python train.py --intermediate_size=256 --vocab_size=2048 --norm_eps=1e-05 --positions="rope" --rope_fraction=1.0 --qk_norm=false --init_std_down=0.0 --init_mimetic=0.5 --decay_shape="linear" --batch_tokens=[8192, 16384, 32768, 65536] --doc_mask=true
Each number is 500 + 50 x the weight over its row's rms, rounded and kept within 0 to 999. Layers, rows and columns count from 0. Numbers have three digits each. The size before them is the row's rms in percent of the matrix's.

# k: layer 5 attention key, 96x96, rms 0.131, rows 70-95, columns 0-95
# q: layer 5 attention query, 96x96, rms 0.122, rows 71-95, columns 0-95
# v: layer 5 attention value, 96x96, rms 0.142, rows 64-70, columns 0-95
# o: layer 5 attention output (transposed), 96x96, rms 0.119, rows 64-69, columns 0-95
k70 093:476504582435502521441370468464490586464541670491540458499483527539504538520548497515475468477529538497552510447524432528548542514538471462525529479518550555452522449447408449466413525491485428493534492572541561435531553569449525542534438433458423523550608460554571529546594451555489470529
q71 093:533547464513440656524584550492534421473564492522465563504516531500542520484517514434588461564617525493479540466457525547522508448404565391480547537486503525522422577492436486417539516486393539547552515518499448587383518425416516549479487433506525498533500496511577459501493483508550500519
k71 095:488530489430555401573572538548518438493487489486651501545459415474455483513605534498505546415516493482471528476484518403486459507446600600540461495435558479476532499533501471583467501583444543472475401481494476519426608525575509497518514448470511534576561524544468567455556484471570500537
q72 109:526383439513465454489504505470400532566552480492543499449461452553562467526534587487416394422565489587469558475439455492497410497453482465478504496479489432374517517580450529504524599501492579557448524425483479509441388451484510498448511489558458508525395498458500455472489457469438464464
k72 104:478386514532512520507503465482555446484533533510457571547544444429549445533605442486552374539563448507482579496448538529452446528480441549444530537416570442458473568503523497550510443573462492571549509486526400490488446559476513531459441587556515534557459468446545633489503471559567491534
q73 094:556419492494499444554540546492518512454515558487422529547422410540460464575487502480542372486444518475497585566518598463571527482510518494545443506471488526571535415511500474442542446495492477443577455409391550416491535526421544377509553615485561553460528518485545516500496553486478503489
k73 108:471518590446417424487531523482535455471550456482469483459422527549565573522567492505529628488535471528471495496487467466443380548568569568482404468533495483566491457447470422561537496513449466496399544465472496424510536522484543431491572571435548476543476556458464589526397574531462458500
q74 081:546534549498554499523463429499448449482486517432547496500500438507410478498450390560490473517465508572391612448432384474494477552510535535570495520515456532464501585582448512454451508412523521477386480534562563467487516474534616416543402506481443483475526527481535534555553472573527455510
k74 092:669496540488491381466441482485437480531517391473552542486512438473467508491442519481525616543543450499516540488555582446420442499458539516474451425431494538453506422486560513475503543520439510551521412517403448456502464447447514467514386557523516460548547537461538521529457504475578566495
q75 100:500518596436530566542585620415475521592504541491424479541430534529477523516451408479483533504540523427532520465470472538510509396477512538503560462540551494529426503516473428554586511454546436498475502543433469560506474521515358574486497433531556537586460468503554419490462445455589483481
k75 098:509524537560604435393551520522484430522501512474490521572474429408451512580604489451481547511500567418518520487498541478447519470512618471470519424420478484562593511479459524627501535546564559506515530528568478486503572559454527486537478489603518424557538536484505500506490536383561524477
q76 097:588438526554452611488609513605572545594507405427509572507484534451496535483515488526581494531490499525468579562561550446403516471534511468500477518430482496541563529490557449507484530423421547532444483477396548497446481527495457618435511514463449582415522568504469526526478520487487504526
k76 107:486407463521510533526468442480376520587456516481415529502455515529501507426475511515465483499524527532455535577471461532557468499523564395513456443505417429467485462556474494538447551537464520382574515549612605546533445450499535439399502558416532535545440416566476451552500454539498523513
q77 096:534464500409503530501370505523490470461470518466479547501472452459454495584397556472552411453423524463424541531385532455512495506484533548458512466628561511508438547488533468525471500459489464585478500495478543500593507414559472443553434472431496533609576442502473498484394452553554477513
k77 120:487428474472527489473462480574482475598492601461483555468569527407484427455479501481536530460383506446502564486520542537644545478498473455490468482611471475494420495505517513435466486401435508562600527488472506490494529555512485495524487478497466596445562461557535527478455468619458479619
q78 102:500515458470495550481453476558482485528495465517445560522609420442475516540514476547533464514421496443460496569391495348515511471542521449559544522560488388503520573513586509547528441484455507467427506566426534576521443557495515530601476573458552457462537539492374542515528509529509596488
k78 116:570574515559499516577584535561498530459501418538499532497418523491381551444513483555538527488560481523548528466496550505450432474434604518542451448453525491552485485526492500417510480570443543465523483408553428518406455551524495484408535453471540457459434569398520486471560462388551563543
q79 111:528545497461463483540516496444484447448605515549525516470522574449456544508470440458460510420542412526581475433475536516361489563447506462388421458464498534439528531488522542522518597549510501477481535525456437449431487493515522387443468495448558470425568433558460450521498482353516516501
k79 104:451509592514600446558410477504458544437432563572555515535468493584533436531462499524461552536540485492510574499502520478579575529482445523471639464492445426528460426527547559495543477438580418510476479555477580416453533495517520493447396506475475589420505490472548544461483445485495517577
q80 095:569530537519613474494579484577468385503507497492440493543497467446436540459558523536540568561515479523498572475436557505559476511526474345554553543572480519427468517483433521438453486501523470500484441511501512407527460497587532596544546485423570480470562467519499581575397523494514474433
k80 086:487598465496468563517477588454495556401484559562581476440523491541604419555486527506496425558572500451557511522537455516451521484455486490422598541447581407435439559473570483516512491489472488506437483544441457614471504473446436530533489562612477558531414500470495454550550478524497538475
q81 077:467513475473546488433585511484515462467514543467509507491462458573493497583480467475481541513557491540447497438529455416448477434532524489538625440500527452545539557503556403516401458529586493463527528556486542579570439466415490596621451468513504497541502416513636479494521568533540540584
k81 084:487457482403494431617471577512466520437536401519509520519547446457467582504569533463495501542539524422589542566576520534472494462456509583566458546478615487511512443480481537485478489466592448471418471435436484444438461448529553407502551549438463504439467448432557568496508472464567542481
q82 105:415533588492463560482589442507372564529512558496512508512482488449417443561403492459437534564521544482492503538514442506464445473384495516590630547486476402527508437500548470469543526506468510418458593535510482511544484513483495454533479487501523441438463446582560465468540472610510559481
k82 103:621494467477564404475514526487640501470464495547522456420553563569546485538553478445520497485509436510468500546458518474507491408489601432561479432484533527476513549420538468510459504454544453709452518556571572581482524449543524505507473516497529535508477478477477481505481512485582451461
q83 112:510506475614498582446439573517440529385532522459495488589502519569518443545533368525487488604544534525508467519476465451567527524510420533561581472414395504571513535534491418516504491498555531489464545533472537508487455478442522437574513495478508507578575458429423513484605472475558456494
k83 083:495554437482482574568464533506474466427559604505469498477548574510462518513472555602549513475506571454587548415518509482467512580478436390453509620558472482520411538494542502494444494461545450441498522499544401576470547551556340561511469521484425472543519531531502469478462464498472533504
q84 089:446513520424571544456462587451479484458579468495585460526449476531523571450498563464490539536519521516475515431464501511519398438539455470548525427505450534461543443527504500558470511549389676443414532526534451528474475512471468442621415489507495546447503476504453468449454506562532597476
k84 080:464518503487456371465549480509587554599484403601500467494499512456531421546518465496504476549484512494489539487589495491539512391476491375479477556477521489528500567502466562493588602459501535473555362435588598480485431510458486496493539494509495617518449454477528506504512538557522445484
q85 097:428512457523464496519506496464487458483540505491693473531555547468409455560533492427487510513506500572511497485474555449487578511502462447561587482510452431461535378554545411575509535532585477469571473548497511532548470579477545521588469440459536517507631472475499534571467491524511421530
k85 099:481510452480555489512448655447456567526403517517496487384515536544546483583531625549452508466493609480498410515463519543527520471540549431491489542544491578504484423519496525427652499453535499543558495518476451558491493527535534498518513557481478423543442422447554475552484517575497483540
q86 089:448462473473495501537480621445518600443463556444613552391472533542542469434550544548552479447538524479562503438457439565534480533528536464485432436569532564476436437393439457560442508417544501494539521477502410462534471549531396527490522583508534565454523505448513527446463510493560477490
k86 094:442492488505428408478493464559531448392565543495510511639518483532553542572565564429488424526469516543521547519505507428454462501465485498452457516501452454557560475521479501496378498466529479559479501466440534543509510545541619480484515463478493387624527579412486581423533486463551467499
q87 098:636541429501440492547542501439442545466504448608457517523491535554513504446451496457550504499591466492535445550660496627479442560460489506507496478525562456553501526527536540409535469460585476555466486477531540513607523531490461517538586469489485471500500533446522476537600488496576441428
k87 097:677449522513524460546539468499505479440487476472603522605486528517549538521506387448629439498379439513554509473545523513471485465510477511537423490486518522517621515448432540459459486425604539508502545507580551519507517505532504537495503487503509465504478455393509447496502507444501540402
q88 106:480495499460535500505527514530433424431529518404497452537505417523418572476604436480462514519467503548534554466469562542495467512536494441532476559426479557461461438541450426408511669492454555514496589521443448618468558602518467539472580526528483482475507525565531506462473425494455493548
k88 089:424563614501554467460531518429510479553495585592447491447525500452558450564465496549462553533515527512432607464478455483465484519540491468549453570486558475487476560470545520562482571474515432593601425501559533494565574483522530515494384508395458468507543496480462524482485505479417557386
q89 095:516482562498518587544504467487431481503526443491486480578493412443452464492486427529528504430500484437559481549515447487458524531544526542480502511446518516530458524532391577460554468590476543511579475417590452469550577563470511399427458523609565416433501512472584432462552514413503474595
k89 093:532514573507501540487543519567446537549494480557510521513455536458541562391466526471547549461603470399553510533522466429474441444474535430511451463488451441455591533563470529491563545510515436432532401514392447507426503482557427587522409478399539466483522575525535517393485537499506501453
q90 103:402478514545424535582491512494469614470430447519499460511444533468572510429450501381497545442599541494620454539540488518556475528394563512533444535506552476520521493518493561441463511507547510463418499472576482541541521480456445409416495484496566470395447497408455527484502510445480454449
k90 106:544556461557384557540530422462540563518561449527525437541445454455538580462564520483513492415518491502473479511523554431476465534436529578555585471464468472433590519554466507544467510531416622515424418457524552348500528487525548477549498510513469440494497496419530482552519528445472473425
q91 104:369565597452487518510582537415498505594561494544483421477521571486501527498469534537497522472514579511537593479558458532478496471553414482491447561558509462527418523499619485449518476473440546455449433543421486556519486479417419579564538458449449483446561518468579503518544544510465471568
k91 098:570515429429481531461467497528491464479438501443531540435548448456475479589518466590526582605485538433572528614525394523516464503442508524497569425504588453552559469607481470565481485486509525555566460561523508506505604520518499531531593489541506451471462514449438555604484553514515569525
q92 095:490416558453476456513477531552506490514506558487599497498484522387431509463467412486422509523461455578536467520447410446531510535557462453560549524471516571551617570525492532543556474504568568499421490519560621449540498452442477540592471538492464620492508539546518469472548593548460531510
k92 085:440477498561534562423316479549453563561447544541411510474542580523527464469444447598457553506483551537524474513508457509591503496513464469532545520522524487502584431525584478586486508552486552428520548492486445524459519475433413528570484502442486348523501469508440529474526464507491527552
q93 112:547457514583569563493545513513374551511474562387458449517514451476489539525474573535544525508471540613595478437521475533563512535531415528493560572532498423528463506484441501514459466520493483577486494549561502431485508502590511464453432490387535606494592441541382546480481482519475494479
k93 108:536596523450451504496540456444573526573505414531470489570478440520519493492593446425483456490597463524616556544506479465468419573410497546523528508444506403490587529594442560475487510473509581545371465527519529472443442442546469484501491519491534564464443503403492518482525516471501452425
q94 101:441447506448440432530484523454528550404550505622517509603485509472453627420484550431510446503571488542438463498577474445467441523497454574454543478496492548599472462527482475573486473502470430477458517437590514531467501497541379401509444594502486434493546515482525429478557487492495493549
k94 100:410558544441515510341546525486576500496605529465550428528544545503420436512457522424452556566515516574506538455538493529495455535569491478495525523516464514455524461518520572510429464447444528525486537557499430609530459533427469468497443415450515468426498553534555500524509412616491491581
q95 115:441441523478400465484524439483471509466547440476475398523491478529560470395375471462486530542520470459470529398508518499482477491482480512544476538465498462500461533471613525426530505518493561423466510567548403454491395503444606520396501505505425537463449560547456528500578480449532620523
k95 101:555467405559524511427544471435478527570480554559536467442419541525464519448473525525493473511365439491462475529531489404478500620479410488472456484523512456484489452609550454410564470573486480505444481551524492484475481450372529554529433472580448535530437459544465531526557536515446583492
v64 104:452426582503446516435572527520480475561510513657490635432532426573490521501514515481439473500509506538523457499515539545555561637520484451395522499512460437478559497473490536529628523446532460496506537514461502433579455572503530441514462495477499462535538546452564452475533531556499455587
o64 104:483441493518522416560604545535518443496409502501541512589485487550463519582490572447455460467499527450513527475648465545556564441476512505590444469574545438479566461483461461478571531564582462539459500497454561555504503505410425494465450469512565412520473566396573474488490520523478534440
v65 090:464483463453406460518517462523440440537484525500516511537585452506520584456514402473515557468519494517648468545425575566525463536601540458524477586495585507426578508519359422515463524558524493449495527543481508466434521490447531527554512475591598454539536486484412490516498500568458508525
o65 096:502458554538466512520518604464512558463450571486455497461499563562495522506557458490545489537571540540549453462509529471503560534425503453507417533460551530482522419631368464466459524549489513487508428441415440540507474448518622489576436525533431340523465562501466495463469540540533498492
v66 101:542410527477507479494515434506482441514461439435453573453461555515548499472440483511538456528464517561487439485535587581641450563618418427544415479530399478573475477500453524499549521542487501471518524487554553598511496427433519455456541492454580438455494483423473513434507419509460433503
o66 097:413532562472514380509595509543560490412497469489423488442543458603501566485528512510483376445493596453478562478561488598557458549519454476441449502544476519555511506501487580544528513394572523446467449494534529489545576458485477548431535584507527400476533475482541459497502583555497498476
v67 099:488505539543482628473535498461485425529507464464541564533504476448514524455464430498438472496483513455443417554447532457515525493559402528402584526545384518490566544521457519510571489497458502387472432542617518519473500453485498442542531530426590540500565497546450439508401565486466465403
o67 109:490414508459491429482604478446601523503568546502548463573421555501448562521518556509553572586450547418515559480538498490452543500547532482545545512460450467519497573526491525560413582461521568476486478538548572506453495497407585435537445571405550471445487580445565534469456482519488418474
v68 113:552477463460381416452478508406431498554568436519485486438453537461454574472504513436473522450521584456502489526459452508502518561560430476468435461496477511461512559474435598342516499502520457494519489511543457585554522426449595495523520535451476415443517497406447454485504504568545498586
o68 107:414512510525457493480477537472383485466465541506411489420517480575523532507485561460536531419562524488457549464493537627535562507432462533536473554494503482489428535511372562479462533488539438561508444465467452439377527550373583474466537456463534500531468411505549529407561524482496497479
v69 088:489477509552544447523422475527578589518486500551509509422497553558522526455504573541537589387521576522535536585496502483511450482517450478499527523485454497403476493476508551446570394454519452533581422468528506518523515491545545608484478464534516401483421513487532369616461558537505494411
o69 094:444514494565437615478405529499500503515499421422489540429493523532502529584481412533515557397499524525477556524575491489538491515621537532627456560520530463602491580509457440417418492507476544489454583466439487406469517477474480509451576439524536543446475466455516511471539541521575486523
v70 088:524539525465517450600500498481469525538469517559475564382548472523566461563503478467553479490489546593555536453487397381573523481504506518410479467534509481469471452507490541477530470502556431608408387546525456486470530590584409536521463428542578495542509517513412487484578476483520510435